From a checkpoint of a small transformer trained on Wikipedia: 647M tokens.
Each number is 500 + 25 x the weight over its row's rms, rounded and kept within 0 to 999. Layers, rows and columns count from 0. Numbers have three digits each. The size before them is the row's rms in percent of the matrix's.

# layer 3 attention query, 320x320, rms 0.0752, rows 216-255, columns 160-319
091:490527465496509516474459513483535499508482509491481515502488492449509526503465477527506474491487478489512479507494530567598496484481522477477525517496505524475532504497517504515487484504507494522497504502479486472490480508549480484510501464499551517515527537500476477537518473496459544494493440479534529513472554454526472526499527570472506505523549511503508503495503541488515500469491463459532477530556498497492520480521498505536518498548559512554504515510498547515518509501537530
089:489497490505499475488512493478477477488493497453485501490511493553518504493441493522515483513489579519486515496571496450521465558541517508500491459505548540505507478489487524538535454507500496495491495495523515484526540486518502494481544480479513495509482505531483507451510523504525523549451491521501489526500494510484505498526506498504513505497537462556474496510477507515505476501517509501507489498487526478496510517528465495479491502493516562488530473486536555495471546465535525
093:484494469533525506519483498521461498466463468536483498548489483495487475517528488487495480538530492469512504473530506526492524474514521475506495492511553476536521514512468506508546458470485508472463520540476509531521511470498480479480474513529515506532478496495571501544525442506482521490537472548539568430465524485531482520510502481519511478492516477424482502497532437535531528479476469486491473483499537476500515489499513520508480530555483535485498524488469526510496518501491525
093:527518499506544526494501519456543454498480488573485539539500488524512486512529508460533508479510510514498523516480476499480497493483498475508494486464478463479501528556494462507490497498504503515473527463532532486493526537508477506501530505496501483483483535513525540472498488504494487484479433499495479535438506524464492507555529490510540508485505531480460490501449471522490514500570526499508522467539486461481500521497462523501497442534512505491483482491476509503515498499505514
094:458471455507517475518529512483501521479506511521487495518463542494514528470490542516492509510504508496496511498446508498499477491484475453508487496468526507515512538485495480536576491505507480503470491510499476532513499497512494468504530521524471501493494488510452488506499447462500521466489513534508468486491477500507525511469530481552547486481471512526540466478510479475519492498521500485521430489493539433492547475529539502503527517530499480470539515534538463473469513496500444
089:531543478483503477461468503529496498525499544487495502501507412466487500521478496498514472515453526495518501518490505518473509451531541508536469512502511508483490528508470509492528513497461529460516467494506502456491491494474509470487489500478444461486477529514524536488481523473481502490449488553498497498502473475463484467519531462459530494510490486491452483500493526478523513482496548476493494484550516537509497500496579494509505475499491496494492492487533520511485503481490529
090:479479502505510550527474513486468482534458480479504511478476545469512452538521490501495472531509468470483526452527506513479489501559457529526556488485453523543498457495477498476505495501464513454457519481527493432489493479481495493498487515526526512490483507504503496503488457505535535487537516540485501499481531535522449488499521498498508511511487492496506492588467478497532507450490454521475466505497533475478509494478510518482525496521541497468524485532530496515519527487534513
090:522512482473505518498518472506484506538538486486513538494487487482499497515525452496467517480553513503540486485490515538565499393522487485495474475478498555513490475541517505491502546494451520512552533519531505519525465474494484509488473473500469511514514466465480496484469492493526529522486481546519454480497462503516517466499536450527469474522526456461479493513492523456487503485495474500527496509482531481443475475513521498513471504519465504500489473488479525515467515539511494
118:497531509472479513505525460527505473548493488506521543492478507501513493505516475440469490554524535533496503547491480486470504541461502489507507503543512481550440431520516481496480488523519510492483507485497487522467519502465494533509499493505506519466493507523476489488519500532523504474532424470486463510483516527541522471548506429539525499477452545485539481534468507498482499535526492489526454498453466455500531508511474519535499477508476489490460505484513496513506517479507473
074:497466514477491495515459502510536492522490518473521515542521482471539505498486464498507490441505456518500486530516525519524499481474520492516537467491473476494511467469501486514448540497474497510509489508461507527497458502493518497459551485476489441468495484498498522504492495516511536493495481541482521473589491463527485485501519472470500504518545507476483501499508498530427535490516523491488504467516492480541520508467521484526465454516535514502510542547526525491448506499508499
085:489491498501509506493428509486440555465496512506488467479467511487528481560455473471525507486511498501489471509540504518565544498518495534482522553504475526528490527507521507484530501505485487497547569526526473444492502484527523469474493496497518498489463487481496473499536514487497522546492514512511515472487478484560484482460470488502496509541512471538469509448526482493555508468554476490507530496519521491517471502469448492503511496535484488540472523506532538482498525530458490
081:502433488546487483514464564519485583521516533476457441525493517534493493480485504511527484477498507499434473479483498500554487509532430519438513505542525521511495511464498484458499543495544510506490517484534484480507468525543526480500481482500500481472474533483536484494514481483483547532482500503449513520521490553467495488475509504474440448482528500531524481459519450484479508484540497531511489502533518506490483456499487497477483506497516491486521506511507523493509520491520488
082:520545510495462511490532490493543516528447491536507504528505473513535502513526517468514512467459502464470474526472490457482482536470515508538523492503500507489476509524479485508526501530484512496496468511500506538476487497505487486487503540526513514512503507496509502497488476498491437460480521501506469469486497502444541494546469490504498502512500486491480572482492519488516557551483476495500540486484496514511486541512491532514506503449516521494467485482494510514528517471528509
083:477482520500478500485498495483497494484490523449499487511454535494485483468481470493514471529487496465466523515521471516492512509523482475515497515541524493470513535533487498471488523490447506546475522482519488493509507507534500531479519492508544513527485533511497508528516518490459529476496521516508498451557475518505485482482516542451457497540552505521505491487493494492523522517513540486454524481530514483539483509505466465492473497497497476458476521511532501500493481497470468
084:482473475463466501498491519546462504537545511504488500470559461517499488523476482524482463524495510459528489516463466509488541485467500497525493493526432511554488513488493514530487468526479496461506507494476499560528498508498467486497490474523517502492505499548519513495475481525556490534503450469546537491509502503504542508495511466476469514502520494525502564538493506473541514487508498493520469470532464508488469500442533499495512461466508443539493479492445488506478496485502465
085:541421478521516510506490515489472505501508516505533523512470539505524496497523508505514499513540508497530531476501500428515482485526499510479488507502472526489514519508515493546445453541548468496496478524511488511532486521493507545508464469538491471527524520512511523504473528481506511484531491524548491493539485485484500494475539516487508522470529528495535494551492457524444505498508481510545509552490499571482490466438540494501481504447465514493494529501474483560468506518469491
083:494523549438516536503501489508510487491558491528491541465479519468504470492454536510529484478536464531496485488519473555501479507510512538504480507481526508500507501470497461496491466484475535485488490518484499449486499497547538559478495541491544526486505505485487470487477496531516491508458480530529496509537503509542492500484495505465489489513508483542502496448463509538469511516536437496510466481476428478504504521467494491439450514513486495510459507500500507515491488519494491
090:488487473499510473511457473466473471458497494475547534494484512521525497462553476502480483522495514493497484466494459486513491479504447485483467491494488548513505551505549503477460487498490521485488511506452461451439494460514558520510514466559472503494542526503503538478511489468482504519499506495501499518493503511489542477487485498552499508530465501477483531461488501505469484515525460500502499488526490438521483506536511480495491539460464515489512462482498548494541464491514533
079:515509468537496485517496484515544524492445483461529518503518514509531541518473483471514495505496501486475504569486528502521532501518503469453438507464480547546474517526474509488485465478510522482515500515521534489534478476500529495505482514452485512475504518496483508539481471502466538495471507524513493479518507501510535481541511496515462519487515441522502500457510513509478499536487506461476496474473470470515496517451489489511506485474524532478526480495498508493516527513475468
080:497508516485484532495527458498489474534463476524516495503488515499490475461506477488468516498497505566531532487487519538498496509518517497550469504533504466517527480514440469515498494507465516461516469521440520527510457475471526533514472480505480529495520490499516508482458531550492472514448492463478497476468559524470508507506503510512532507500511494487507565520514492504518458525485494531509448489487481504496507562536506469472437542469487477515548509520498485498530513511511511
088:454483520471437472493494534465486536515496501509503546521501504501444491491477497500495502498484518548508465547492536498509553498525477517507474499533507518504508545514480508504543462492531494505460495526491473455505472545433534481437487457488531480455463468541502512483522505484466427484522513478491498526550471506501486502503546506557498529470522471479477536508521498537513507510495454498535517511502505490471540502510477503503465498494487516528523503516507459474526522481500498
082:485509506519503500523505493500512452487500493480498479482520525495546481532498522487489529506469484504541475498514504544524519531500435522505503511527502479512524514483511507502483477487503516494522498506493513499496474538508443526486459470511471504505501527492481561468495488474411489530473521528547448518472482468475499514505530477508511579547493499471501525486500508477503503512499569495450498504473498482482467494492505492479494517487540559500514542544473541512494494468453523
091:506452504517515537470531475512481499488474512522534463502526499511538527500489543497522493521486512502494529548511540467486526483543481501493483496496467537498477440481466488486512512481543502514507492477513487491508491512474456476488508504540500486481466504519541486498448484479501468530478460461498486518483491510450506534490500458486433482511499474436502522531490506508505542543473515525489452495510490497498503470460478517487465516490465499450522531526500519513475529489467525
079:509533509485485467491465489479496509502511485545507503522480537525469550504449486491426501507528486568499499455560496487509479472502504511527532457533444526517434510549473520492547514476493550501464460467510515484482449487486508496460519516494510494511543530488478561504478526520511496498513492521525508515516496517478493491494511487486500498492528494476528508490559505450502521519476475495490500502526516418498516473506521499560501495496474468491525500499517504479523483476481457
082:507446456475485501459496472529505487506493468522522511522473517456510465499512517471521507509537530502502447487520471527476500537496481494534506477558499436504450480501535545470541485461490526509503491532528502508508518456479459526513512465523493463546512502493495507531494478519501469447511444467479502531506493506519532534510483524528511483491484470522545482492517528523540503556489484503511497507508448503499511485451483544514505501484498484495491518510494520496502517510468502
090:500509513554517480524498519453503505494486493515486520509509484509509471494474457519523498523513505488492518512566486495506545519474539482469497484540515511461499476469570478522440524504514515410500496490495450530499503485523513530519502524507516495492469541490528485519504517468491488486481479474492503431534492534535513517527481531476478498509471512482498507494520504470503514467490518469504500481523470516501465503492556526454495464504493492513551482512510462468505551455501511
092:497451494484502481483500509484478479486458493475472475525502515531483488562416525496495526486503510559522521498476531468527486502505507507434462480511529494487504537490488467450525499525509520543549501516540473484527478498513502488474455511528498501507506544452436517497547478496487492531527496536483504469501479485521491511480561529516536514502563538488513491481516507516506582516502508501488502499514541527496508516515515469500486468477484505494507494490461524488524524523502459
089:526519516545483491488486517524490490519543508512517462499478480541498557491474501456478488455509520478564504484521550531519493472462493521523486520487535526542516507508553496514509486528423502501525512531487492514461524519498499525514530489483467552474516486480529566539463491536501505517510514505503559498465500488474502510515485540530495515463452522576487533518494530541506481482492507501491474509509513464449471450512512469516509498545490488503485495488530486463466505492533500
085:468542457515460474516529508519511499471499529504494518501514525508533486519484499460497489457466481504497495514517505528487461491488522465516452484525488490509476480465505515530494482539480506484560522493443427480483514501473492517500528466502480516494519462532500527502504504529519488446498485492471494480472518545500483485538471499530508547488446496488550472492470480531494541502457512508530474443475553481505535513463471474513497490494518494509499480492484493522514496533478496
088:493471482520504539495485515511508496457505501502489505507467518464504499531452471512503460482506543505473496465564495468494485476477509448486495503469500520509455486500485494454496505569534465512522546500487489471481494504496464465500481513516503518482477491477507438509486534521505517496530511519505532511502509498465499467499483497501505453506531453518511532466536489486531469542460530473463493530539515496507502468507482472495489542500501478522527459539547528469472541481468533
087:501499471486467507539533492486509467461472495472500492526511491500523488508512518479506491522502543522459475532456529530462520493475451459496501526490534484453439482512504500450499518503518497497503481523520448486520480492471471543547483543499507474503516492536467501487487540512486570483519468469510509508490499472515493483477522478498503513468471544469507517522502506451516469467502517496487480510451520466470540520536506509504532497463514490508501522481498480532495550469498475
090:485525491499487507519459495470488502459478506515452496511538507483484509511512564512477499443485450504464516489538537515543539511525506518491442539501471511483544548492512537515508529489502486532485552490453520499548513487507462479492527516489484548511464495500505499489527526456502535540503499539474502516467514481526455513488483502509481484437494536511502478455529520473498543482530479452485503478536476527503497520508508495454533517531535505474505498486474539494528507487506478
089:472529489511470530524519501497495491479537498508495536519463491501485498477515473546546520497528516468487506476502461513512465509524508524507514496451469513522522515469524529467492536472524500517505490570482495487503493509487536507470494495492512500482512521523491543514508532511471499472546478506492428532499470532543547503473576513481515531514516540489517497485508484518495516500491499482511500467480537510543530500575554509499497485519521506492496457545449486502500529465521529
088:516538524534496459513524488486495529520485465517509498526489488511490506470501498535501518518462530499491479513511538471538491529491527555515494540504520500510471507479483476490505503490493539495470483531452495459476495486491510493483453468504496498533518511495514486504510437523536463484467463468512501521507485536533514492478521513479493520493473561489514510468438531476521550499533546526485512483481454536520446484520528497489470491569517475441480510495525539477545474469515506
091:516519494548492524483470496496490454513519478471527518530525491489561492500479507505530508501479470510499469537453481501497527467411526517514518530542506501507538488463489506491524485486521500536457461487514520487500480475492497548534545492485515508458516510528478488484471522519530511486469506459484446478499514540473494460512479512485502508482484489496521464508439471500501487521479495491509468465529526495515493470479445488514559513499468497500486487543511485505509494511499521
087:450536519516505512519521516498519493485490491502551489510489476483547475497492535501476466539522484555468505507453494507486499503479516521468478495491503550509490503504513494477498530484500527522512495545520494519512440505497476540549508493500508509519527551535486523458495467527472497517524499509523496510449502551531502460522517504502529516446491505549461495552505489479509454510480502529493468487522498460494513508531476488496473478490507518482450447518488452544527505505488493
090:548488448479489507532479511541515581487488507466508515536488558538523477479460499501490489534487517532477488492500498475512555498531500513506478496495531480507505510498486494483491475501531475553481489488539510517485489497510506464523506512478474523479516480499461518493544504505499455519476492487540536501558514515511515490542490479495506516499491438503517516504459533480482512523517482478509485508473540510495509520521512475469518506496516460522485531480444503493471513487465519
088:526544515507525472495493440522499534489515497448536440540484470434539535493510516490507496460490450491517492482507482506533488486492424506488511485490494517500534488508422502504520523476516494492535505493514551470476490469493491475496511503496488468529502544482515523526498499519500507521485472509479553541559488510480470485458539496524479541476488457493506496513508495508492506487524490524536513503486544467521486499453484511477479534511495507500505502482530485498501501487446490
086:513512499522473529561502480511452483507480501496505466483511499524481468481526468499551463463463522490528557535518518488514514500497533510494492499490493467505464497486466519499486497496468493523519513516519500491521478492506485547522528495460550520507474472470521511469517487526515522481502493482490450482454490475528497487480492475518466530457513469528503538524468500490513525526495491502487488491449499473521488550520486485487484465475535502500493506476457441511511485468518521
090:537504522483475492522505532471463525546549486570483501485513485524537507459505478450482517487496487470502454466458506504532507498474517503475503528504524499488499474540450501550515490476523491499491519498501499514502533473508475494502532493486486513489491480494491473420516534494483518478504540513514552527529510533459476513473490556518518487461504450449528494513520485511503486499502499474498489518538532510498449511443532510477537456494502499506503545480497535519520531519500471
# layer 3 attention key, 320x320, rms 0.0772, rows 216-255, columns 160-319
087:518531527475481511498505511525488516490480450512492515520475460537529509470515559511527539526506482506494547449430461511503511518504542464538519472520480488505517526518507509451491503501577532481473494512497524501521488441523467525467456499524526496495503518523464521519514451463467474501513483472500462549453496544486525455503501463516505532451469486499514515545432472537497502495516493517466500484456484516501474543496513494510513480508513483434496487495502511496489526498450500
084:476503494492527484518506484519525495517447482518478467503501497477472506481494517489447494437525478493466515475497515502522489516505524476550507462545498492535504539499503455484499500487500537492485515490521514532518533464476487520474444498516461458507507534510499509517474509510478501499503491502500462441474483466484522442495484514497491517515493507497492448529533491487458533547457493524487467492505492505480501477481437481516523521474478479517496486431524506480489540502470503
085:494542479496550481478499508518496489490474488486511511501514504460460496482521508466513497496503531508516505531455472463486489505542469472513528541530477485525444504516500494442482480493506504476492459531531456503559446537505512526469509499533556501527485538480513491541498550502520537489444533507474475522498538510507510471484503490539478501502487479528545477515519490477492512514497515517523493525514498534485497483493499530481530539470496504539450495467520492507494546486508500
084:514523517502489513482488503528503510480492524494519520509460482490501511506519483546542477509510506472462501485532506481514515444550494509503513476510518540525476506482496459499486490483538470508502519453536466538488496500501504539524446477441505477515521491539490447527494553515518490509466532469516525513572469497488497539515497513512486494488487469533501492492501505509558508469496502528468516515523504514473452486470542481512506506444477450503506492520495498468491509459472526
085:489477483485476531535472509533488493516480546501533455499503495497536494466505513511480506462501495487507518522530507465509482471489480491495496517485517462512525501480489499511487516477523476475490494519479513477522497475446590530467551513575522501471533534497515476549508572499479538460504514498448534479544475495523538510511492502527493502505534463499497541535524483550486484481510498501522503530449526490504521464515491501507465512521435517501527498534487481489468469524515484
083:484513487511491485511533500515479457516489475443535518524491479536485495500530483514524495513501522465485503468483514520502482567506470530532510502504542497488495473487472486461530448468451498490503503532482542530531526472542544511578477518495451504490477487509498460509489461528514511512493491482511477493526507525474532465493500490508501526488494497509500527537491523509529469539493474514512509521462470514520489506568463499552516447487496539508493453476497496544491502493479485
084:522547507541449460457476473497486500510517498446473564484533505503503536452531511484500531479533523496550533518474499487538478531504475473514503488471512495492543456453506490484527515484484475503519462557526513496513466509533527540476526529469474483547488532523503524459468510502510498515505503554497503541510484496502489481501529509483520450513483483492514500503518489510537493504509497486492495528524530506519498450507522462503483464537464539472528499543516458517521525492511501
082:482535514513499525466528557470450514496523522553472528494506494483473507470531467491515497439505490499481482502502524423486502526526487498488510462495514500468517509502497477492512485518497472487531496501495506518530501495507503494527488570521472517502496504470499504525456503518455532503494528493537502480494482504522456488542505481469485484484484484509515503486524497531517500534499511526481497549493529474511526477521510497513508467529489478488475469520502511489519518502511526
066:489510470541494497512512529571471470525458491489511521522470512513532538457528466496534497551543518513523528498479504464510513473493503517484525533504538472527499475555540518550477502499489553508479483521480492480511464480486494527512464464509436522521477533501474543485501501517491474478512494441509501520490476491470514447457475502474499491476514467463518499539485504506493496522530551471505487536469532512520478485529513500524495510484518504491524492491429486504490486487490527
078:441540461509447477489476468550473526497490484493533533557521501509516497471505494535480484517543474496484473513464512465526536512466515488521489542491507492545498492550492494528497490503492543484463494539523509479506512506463473525522541465518454518510517535505513521497469510472502540476503474477538469523475539537502562497489478457505523466474526488487537521506484511507511505497491550496457516500490498501488470528527560469509478501536491473507540477484467510506521517538504499
085:505470536486516520462525493475535533492577547526484443475531476475497500491513485467506477454486526515483466462552491512528473515520498481543487486473488507501502537437497470487497513501512483453502498495475500503533489530521481525539540484488516466472486501521498495496513423495511517497504490513456517501508505483498466544460500500460514470524541489506481484449472441496483469466490491526491516477526542521492515513520525539505535449502535512533479495506509491461493472474504492
079:505471502495507477531480510513485452507451495509508516521471512482492502498512505503507560520508488495541537512439476489502496495526485495509453508520488490470475549491520527483520532534546509495506534485526551505452524475519488512456509530491500442492529470495472505526524579528500514490524519496519512478492500470515496503490527507542464487524552537516519495478511475525485523535520511459478539506539507490496520532482501468502458554441476485528507481534474489545525509497500503
081:519509508496521480478502538498514458498436514488531538529487509458520507501507485513519502490501506500500487465502466496489549540478473503509516493489503492532469427513493538488515513486513526474505532500523498522527521472442447503450468493507473470469494502459477478472505500469479498473504496474496509523457526516488492494446513493461506528506518541493493513520502492478471423535480492505484518460526531500490491531534457464523479488515526465528494519458536531500560572456510524
086:553474525458506504509494472507486536492544529513479549476557499476510454499492483496448517489502485500470498480526498509455518487481491526474499504519496533486487531476499504489563550556501482465527484500540520526485520496464543491472517537515519446481491473514490475511515521484480442488514461514517471513506528484473499569513493466475490497507510476531503529451534460468480518500517514526481499496497493495481511540469525520528529495530545531527492506497492493488511520507522469
081:491481500520513488493498479495502481471491510518487464490478523548509491462475482507519490490538490498526488511499524486531506490493531506527481492486544475471518484468496495543537516512483486518473478520491451464518485491501496460490514494507474471520472527473486503487476518463487545533479505521508440474517514485487509510471488508472534527479500543493531537513539533492486518544467531502483458493519521433527463500483528544505444452480482470470496543496495505495566475506471502
084:474488508462500491515469491492490519515530503480474505514527541535513504470484477541524495515511489528517506525555519500520489558496471491483514508476512452464517540513500529517511510516511457521508485503523489498451526546516492445472480536508489489514503517507521494506504460469494492477496494533514513512482500507549449494528446509484491524494484499504467466498482497474462474527504539426470494509501511486498507508492581493484557540484482561510466489487459486562471479487544549
084:474471484487538490488474479502530532486513500461478510466502558537511519520530471477534474491498499469481466525520531516560492549516506483478458488480511521495523484477472469511474496501513529471485502523507473489511515453470520483532478454494486458505557518503507473518538475532481495520516495523525559484500532516492525561514496439480497525493561523502482470513488538430463493460546505506539501466553483541495522524507519530494471502551502536494518494533514538466513494501485481
080:487505525517508457514530494537499545511488493522520511481517486512490533498529470510496513459514521501539498506519557497459515511468522482501509488499522489509464462513509509521482467502507461504520487504488507512504542491528501499447441505537503462504538494493494526520511463532504476521507486530486514498532477507490510464490495458496525521553512510494547505504522480472503507530527500534535469509496525524516497510516552559474482529548513475479471511495498468538498488535497564
083:507497517484481516520489529518488530553478492549550541506490461485497477506508507480451516507473489477513498423461515522490521502495467481507475514532516478510497482492510530482494450491482491525469495524538545480459534495495414516475465499546486519515507504480554488476529465530517509450529489465469470490479480463519495475471421474491487477458485511450491462506500526516520486543501498501463475530480482509490493523526472499483474446498495482531526495528463494505465483466517509
083:468495513507496492519520498526527492514549469482520586454499518466534465515499498467505512535523493489503521495463500499511487495512490458513499444542515494501491449503502520451514504515523536487489463501514528504497488505472452530501491508540478520518486480492518538483479475523480493481474492446547506489468471503491522447479476482511485493478500484507518514510456490534522514494472500478488503513494494464478513534511479513530481510493505514463477538478494483529492522529481480
089:514509471501489502498527503490531472530490522515471501547520487511516518528486481491472508517509502482488512497513553475468476526511520541500512500478501509463496514468526506490472513482511449519536457516506522543481547528463506531531509500484494510530532461509491504494503487480508533488516501536464500502485485523508480485516518478476490476519512578475508476504449505500458506525512502503499496514533516503517485507522513527530524464499514511477492515481487549424491557490529475
081:500539499493470528521477536491527533485531465500533489473523505535519531507521528500499524504502517536453494553529482484494485508544520528528466478545512505522516487438469448454534513476484471499498500468470480515478482453517475467537558504524503481469483506505489477471530482516496485505486483552492508454516510499488496511505496490494483453511499542475512493487474488496482489479533477516476495434498505483506494509569501515550541561469529507453510520466484460499532490539490502
085:497505479510477502506519520522509493508450463463505500548486539513474495523536488514477514500482474497494479473498539453514523516521514518496551492516448543553504499499478525519519474528501515453563493527515526501544477511448504513520540474463530514530455508522547538477492537534459541500523495523511548524494514524477515458497492536485526494458540499477479456452525480469478498521484510485523531487501533527506475521514512530489503522499505494503474484468470506550468491521493498
091:529443479484507500551492501459496499495504537486521448498522485482496482466560531496493463459510502513475509533518507466521499472492506483510500480489429549453530484473525500500555484514524448496510487482491489491491488479507522474453544525496495469484494488510515484568510504488492527488465492556517478512498490470497476541501490521459502468504506505512507511472486504499477504492496478489479520504513529474485537494517558495480491553511516480506521505535493521488475460472484487
083:518496497488486492538517503497510491520439496486487514492497464491487544511445524526529474473509520506456515492487465446510536531492484508530553529523489521511457514502485490517511451528519493472437490514486465505472476515531440552492502503469509502476495518478535500498457507509505503512498500450467481490460558491522527512512486491512534479471482485523473450525492516489497524488450501469475517456479530497522524501497501490468549485512543475486479481501513474492464494487489517
086:479505524517526484483527461504505516524476504465520508500476483494515497513511487475463500462481510519480513564499513472465526488515510464472502507502525509486456482467507536548545495539494541455527502496461511485498517508499488515484493540497479514483506534517527540459466477517519504517464477517529512450467515503533494461477475439521498511482518533521454497530485501504474517531537466521489476541440511498503477541457478520539468473484514499491449479490510518565470481491456494
085:525555493450460469552516508480503555521494522504498504490481490496550510537551511521483486531463480479527455498469476449490481494476501506529504504515500475535528479498507559511493510514509490468454521510486530521491521487481460471509505539467504513508503517468512501504512494497456467478502512487499450497510493518486522495476490499535491507504530479522477488525485503494525491485461511482487508506512487452447509475550492522549456556518476456507482500484502488449513555507505518
084:493451497494467505538525533467481528493500512487492513477464538478478517524534525490491460526479500525460465506526513503505481539513491486508536532495505486547457493506492517526462477464476513477520459509501479522501488468467503526500497514551459534518491481492523506513495468529469510520492515503504473506518487478503533454496546512498503463510531482465465479484511550559511478472532546518499498509509468506527511516514464525485557491436504480484499483503503514486530508447518503
090:480483513460515462494468518505498528478487515451497453518535500501452475551498501527504505467469467471492470536507538527526520506495520504531482500463543571484545503489520502479501540497468472457520526478524521520531466538508541485483512470524537483501517519499504441539511462478436537511441492474481507505550471459550461505504514504464450494506515523506464490481517476493478491491519502490484520455522468546485505474516522505515518496519509482499527552550500502471480457518459496
083:521495497526479479500534494479502511528493489521525523474478486485489470528499500506524509490494517501483527489471557488445490483536537500508535497524501501477490492517461527541522477487472488514468498503475502504489457493497411506488517472482500504566469538522501476504497488465484501510478468488482505500500503526504503454515471502501510511527503484518489504552521499542513519479553529454522504522530515505517492516512463531452502479529516505457516481467525501480489507459502498
087:513498478477526499461451460485499511493512507537501471485480530502511496481483510505497526468510501494529507480524521479501497554534499504519498523471497526483559516458466511523490515509483484512497518480453541514475433504517559532487528526494530476508509506475510517499502551468507520536458534501522509466515459475491480512517551492537479490489502459515498493488496486487486465479502494520453531501542561475540512530511537483514502500457468495476464529522472476516485477532489505
096:508492464498481499505483496516505502519445467525497498445450471494537510531490477479524510533516527513514509511518500493481525505493529520509524509496558504523447477524511484528482468494509511523464470499471521467476475530503498505486526498549505519519504497466519566520454465552514519489507486466527463491472556488463487474531510477567468514447487518477504493509480494475519498509479507518498476491523468467547483498551459471487477487501526480474506540522479507462462522509428486
084:500509479510513509458535522587525508502458498467483501479529501508535486491528522488542465518504520458528525534520491481499473487477473444478493483509517459488519500486506501503475514491505479536491460473490464500459463510525468554520541490497472555484463565478536484512492461495503457502494465459459494501472503495526517491514495507550511543452514496467470522488524495537487514523532482488497458539493486497531532526499503484453517515477500487504494507517534504538518475485492506
087:519502478466493495492482505484512540478528534499515471549487478512517485536454498467484504467476459494459515504499474482504495490503502480480477549521456489491526482517491468474472558566508503465517496481517512498523485499506538518498575516505504475464483500554474522491492512516438507534484515534501498493499507507539515510481527501484480470531552535494504488476483453483508526477525474518516498459483492514530539517467520504496496514457458486500461508553549490493478503492476535
086:490480505500541482498500515487507483497500495500535468470522501457480481522497515520508509502502516505466539506462523492463529477527512498478494507540530538482516496467482515455502507509487498504518523553537518458487567522556502476508482475521523457486512488512541514492505522495494503506478476504541517496502447509493464518451514515453512489449519490494478511502505540497503510501532497513512524496484494523505496476547536523490527551507527468509518489471501504524456532497498524
087:567467507468536504462485531496498512505535487523513456520524500499490484563500494491509471492513479468511512489488481492519528483560513507484475490514506475563495517434513511480498515472516437480494551497488509496515506513503519507494486536497485527479523508504469479558534519469483553465496480497499498489507466523554495514507527533485494488518519500505561462442543494473547513470519476509474502510516487527474529493491519494537498523474509508459526489522480540496466495559495488
082:459503483528513517490480482434507492497506495490514498483504468512511506537533517505501491510564498506485560464507510482489501509476481480524502564479497477513502495486473504499491549506476540479512506458503478473470499494439492512507465469474542510510502494516496443491542513471503553536512545473498479457512495476499465502480479517469536518494456496522427516485498567473477498500506509477484469472554503481528537492494490484520479481515510495453521526501503473520493530553518514
088:463520481536476517500510510543516472518484483537537488493498436476494537492502524513542532516544528509479518504468519506461491458487536484534518491500468488516509480517540538499510460500540524473498474513519521499497519500453513527528482494503460532482522482534493489497509491500501492504523488485473485483506527501494477472560491480496501467527498474513480530482485530456564443539514475530536492512472490480452484500489500493516509503494485459457542499495519470477507474453507492
082:493532514487517504481489492501526559498504486492515508509493523513489523485496475502483522475504485491493460517542484518528483524493505476493514517544519498489501546548468491508515540518454522494487491474555533487484501494520524492532533481523504502549521506507491445503486509494516539498482504515471516518527537471500497509477523478523509477506489462497436493493523521490453508503530516495501516486505504502503502573514521471493506537539517466453511506523490497497514523476475491
078:489486462520455584532488515502453531488476501472544497528474492473507515494502481490496496494490506511503506506522522480511485484523498503531488496522472461463499502491501531460511528515504469505525477502484502502501537474475482510554463458491496501486481498498556469471474509501498487458530515518542503474550519488480492521473554472514507499488526511504506492484467520530471490515462562514519508497496486511500547486490475522531478500524504499498506524523495559481465483497538504
# layer 3 attention value, 320x320, rms 0.062, rows 192-195, columns 160-319
101:482482496534535492462496509441499495518511501519521494470535496491466540485526513544530504541526530499500502483460481500501531442513493525525494486499522501512525500549496483530537480499467480486480524517538514511494440484520493516489501458530428498468521466525509467507559487479538474483504470507446484510484501498504455479513488494478477485502471534486493495499525490467468484483503486518512533474509498507556490509447470500527501512523508479556500505454520509494495470525503472
097:481492463500487546508521500475541470514510475491424506473504460526462496561532503518488518527499531473492521489523499490500470509493486498509505438444535502526489467553483472464498522492462503501505511482545499462499501494521524465496508522565506522460473508526509522544487452499500488536477512481485484508529530497472504465446470478494485515507485488499548556483499534515535497504466543475532486483506526490499536500519522454479534533500500506503462501491530508546445556540486488
094:520537485494488523501509484494484517493469478521477527517443477459497519521506502527488554493536497555510488486525524513462489485456479465504482446507500523498491512492489497516528522519547471498503501537532486509491448510514528561471480550463499506470482449515512569498506481527485518501498502494523475525540531492500509533557497506523492462493503503523550519469444483482577509514505501536499546496469476475495492475514555522494472572485507482479479498505518492539537515531461518
088:490412502512450503522504517503539494513486471510499474457506476519485497509480496532530462467523491485483517488491471474491486510515508520487519497495458525483480490505531494450506515432505466469485499515500490472543473487512519497500515451485476512521472502456528520506532550486466478488484517500478523533479483486485537518475506522484508505493512535517518483522519562456499507513506503475493489506505527496486494496502537468493492489464491492496558474487495468488558487508448466
# layer 3 attention output (transposed), 320x320, rms 0.167, rows 192-195, columns 160-319
105:498493525492533487519480512471503492486494526503512455490478497477533497484521494535477518516471521522499566460498509502494450549522533504482490528510522515489496468474475521504426502485458504505496502507518509506493472535479480519481441497533551485490505524503450498409506518476498486489484531529509494488518515489494523458512536503485519495488517498500509479519505496454465478527479547503475456504484482476465504496561510484536484540514448495505569455558453513507451502486515518
108:514494511504519524512535514516516471509495536507538475519457494475532523508542518534506572504473461532495480504478465518502489508519472472520482515512468523500469516512471465522580499510479501491456523496523483525463460510524549506501503497508449483534453487505483488507514476518497481480455476503467505473468505543501474530505450540492499526540509532497460474521493514489526505494483510511521516517490541469500524504443509497558540494482445493467525485451505481494532506494542505
103:499533506469517490548524543515476508496488526502483521491500457492518468509478509494502531513477535531515508490495492513450518513489516506540475472476486480486482497480498517538478495469475507506526502475514511509515491459518499506512506505483532522490447489428518518477481523497508456499518517522512523458534477489505537509518498494534504493530554478522453510485477483464532471502475523444478473462497481513517514507466479542412549450501475509522480538469539477521475458526482514
098:518493492514514493531507518519504511546510550494499512513471521497489556548478469470528533530490514517521502517485491477509547467526490561496461532495480481553506457513447482471474521479502525488528520503495529539480457496498511523484516494526484502496477479479491506464486517527492512519544500546472456493513481457520502515498557424487484541496448499516532457512485487505500529478549484455490487507501512524472498564496473488525480512491541458504494494454503457502480514511483524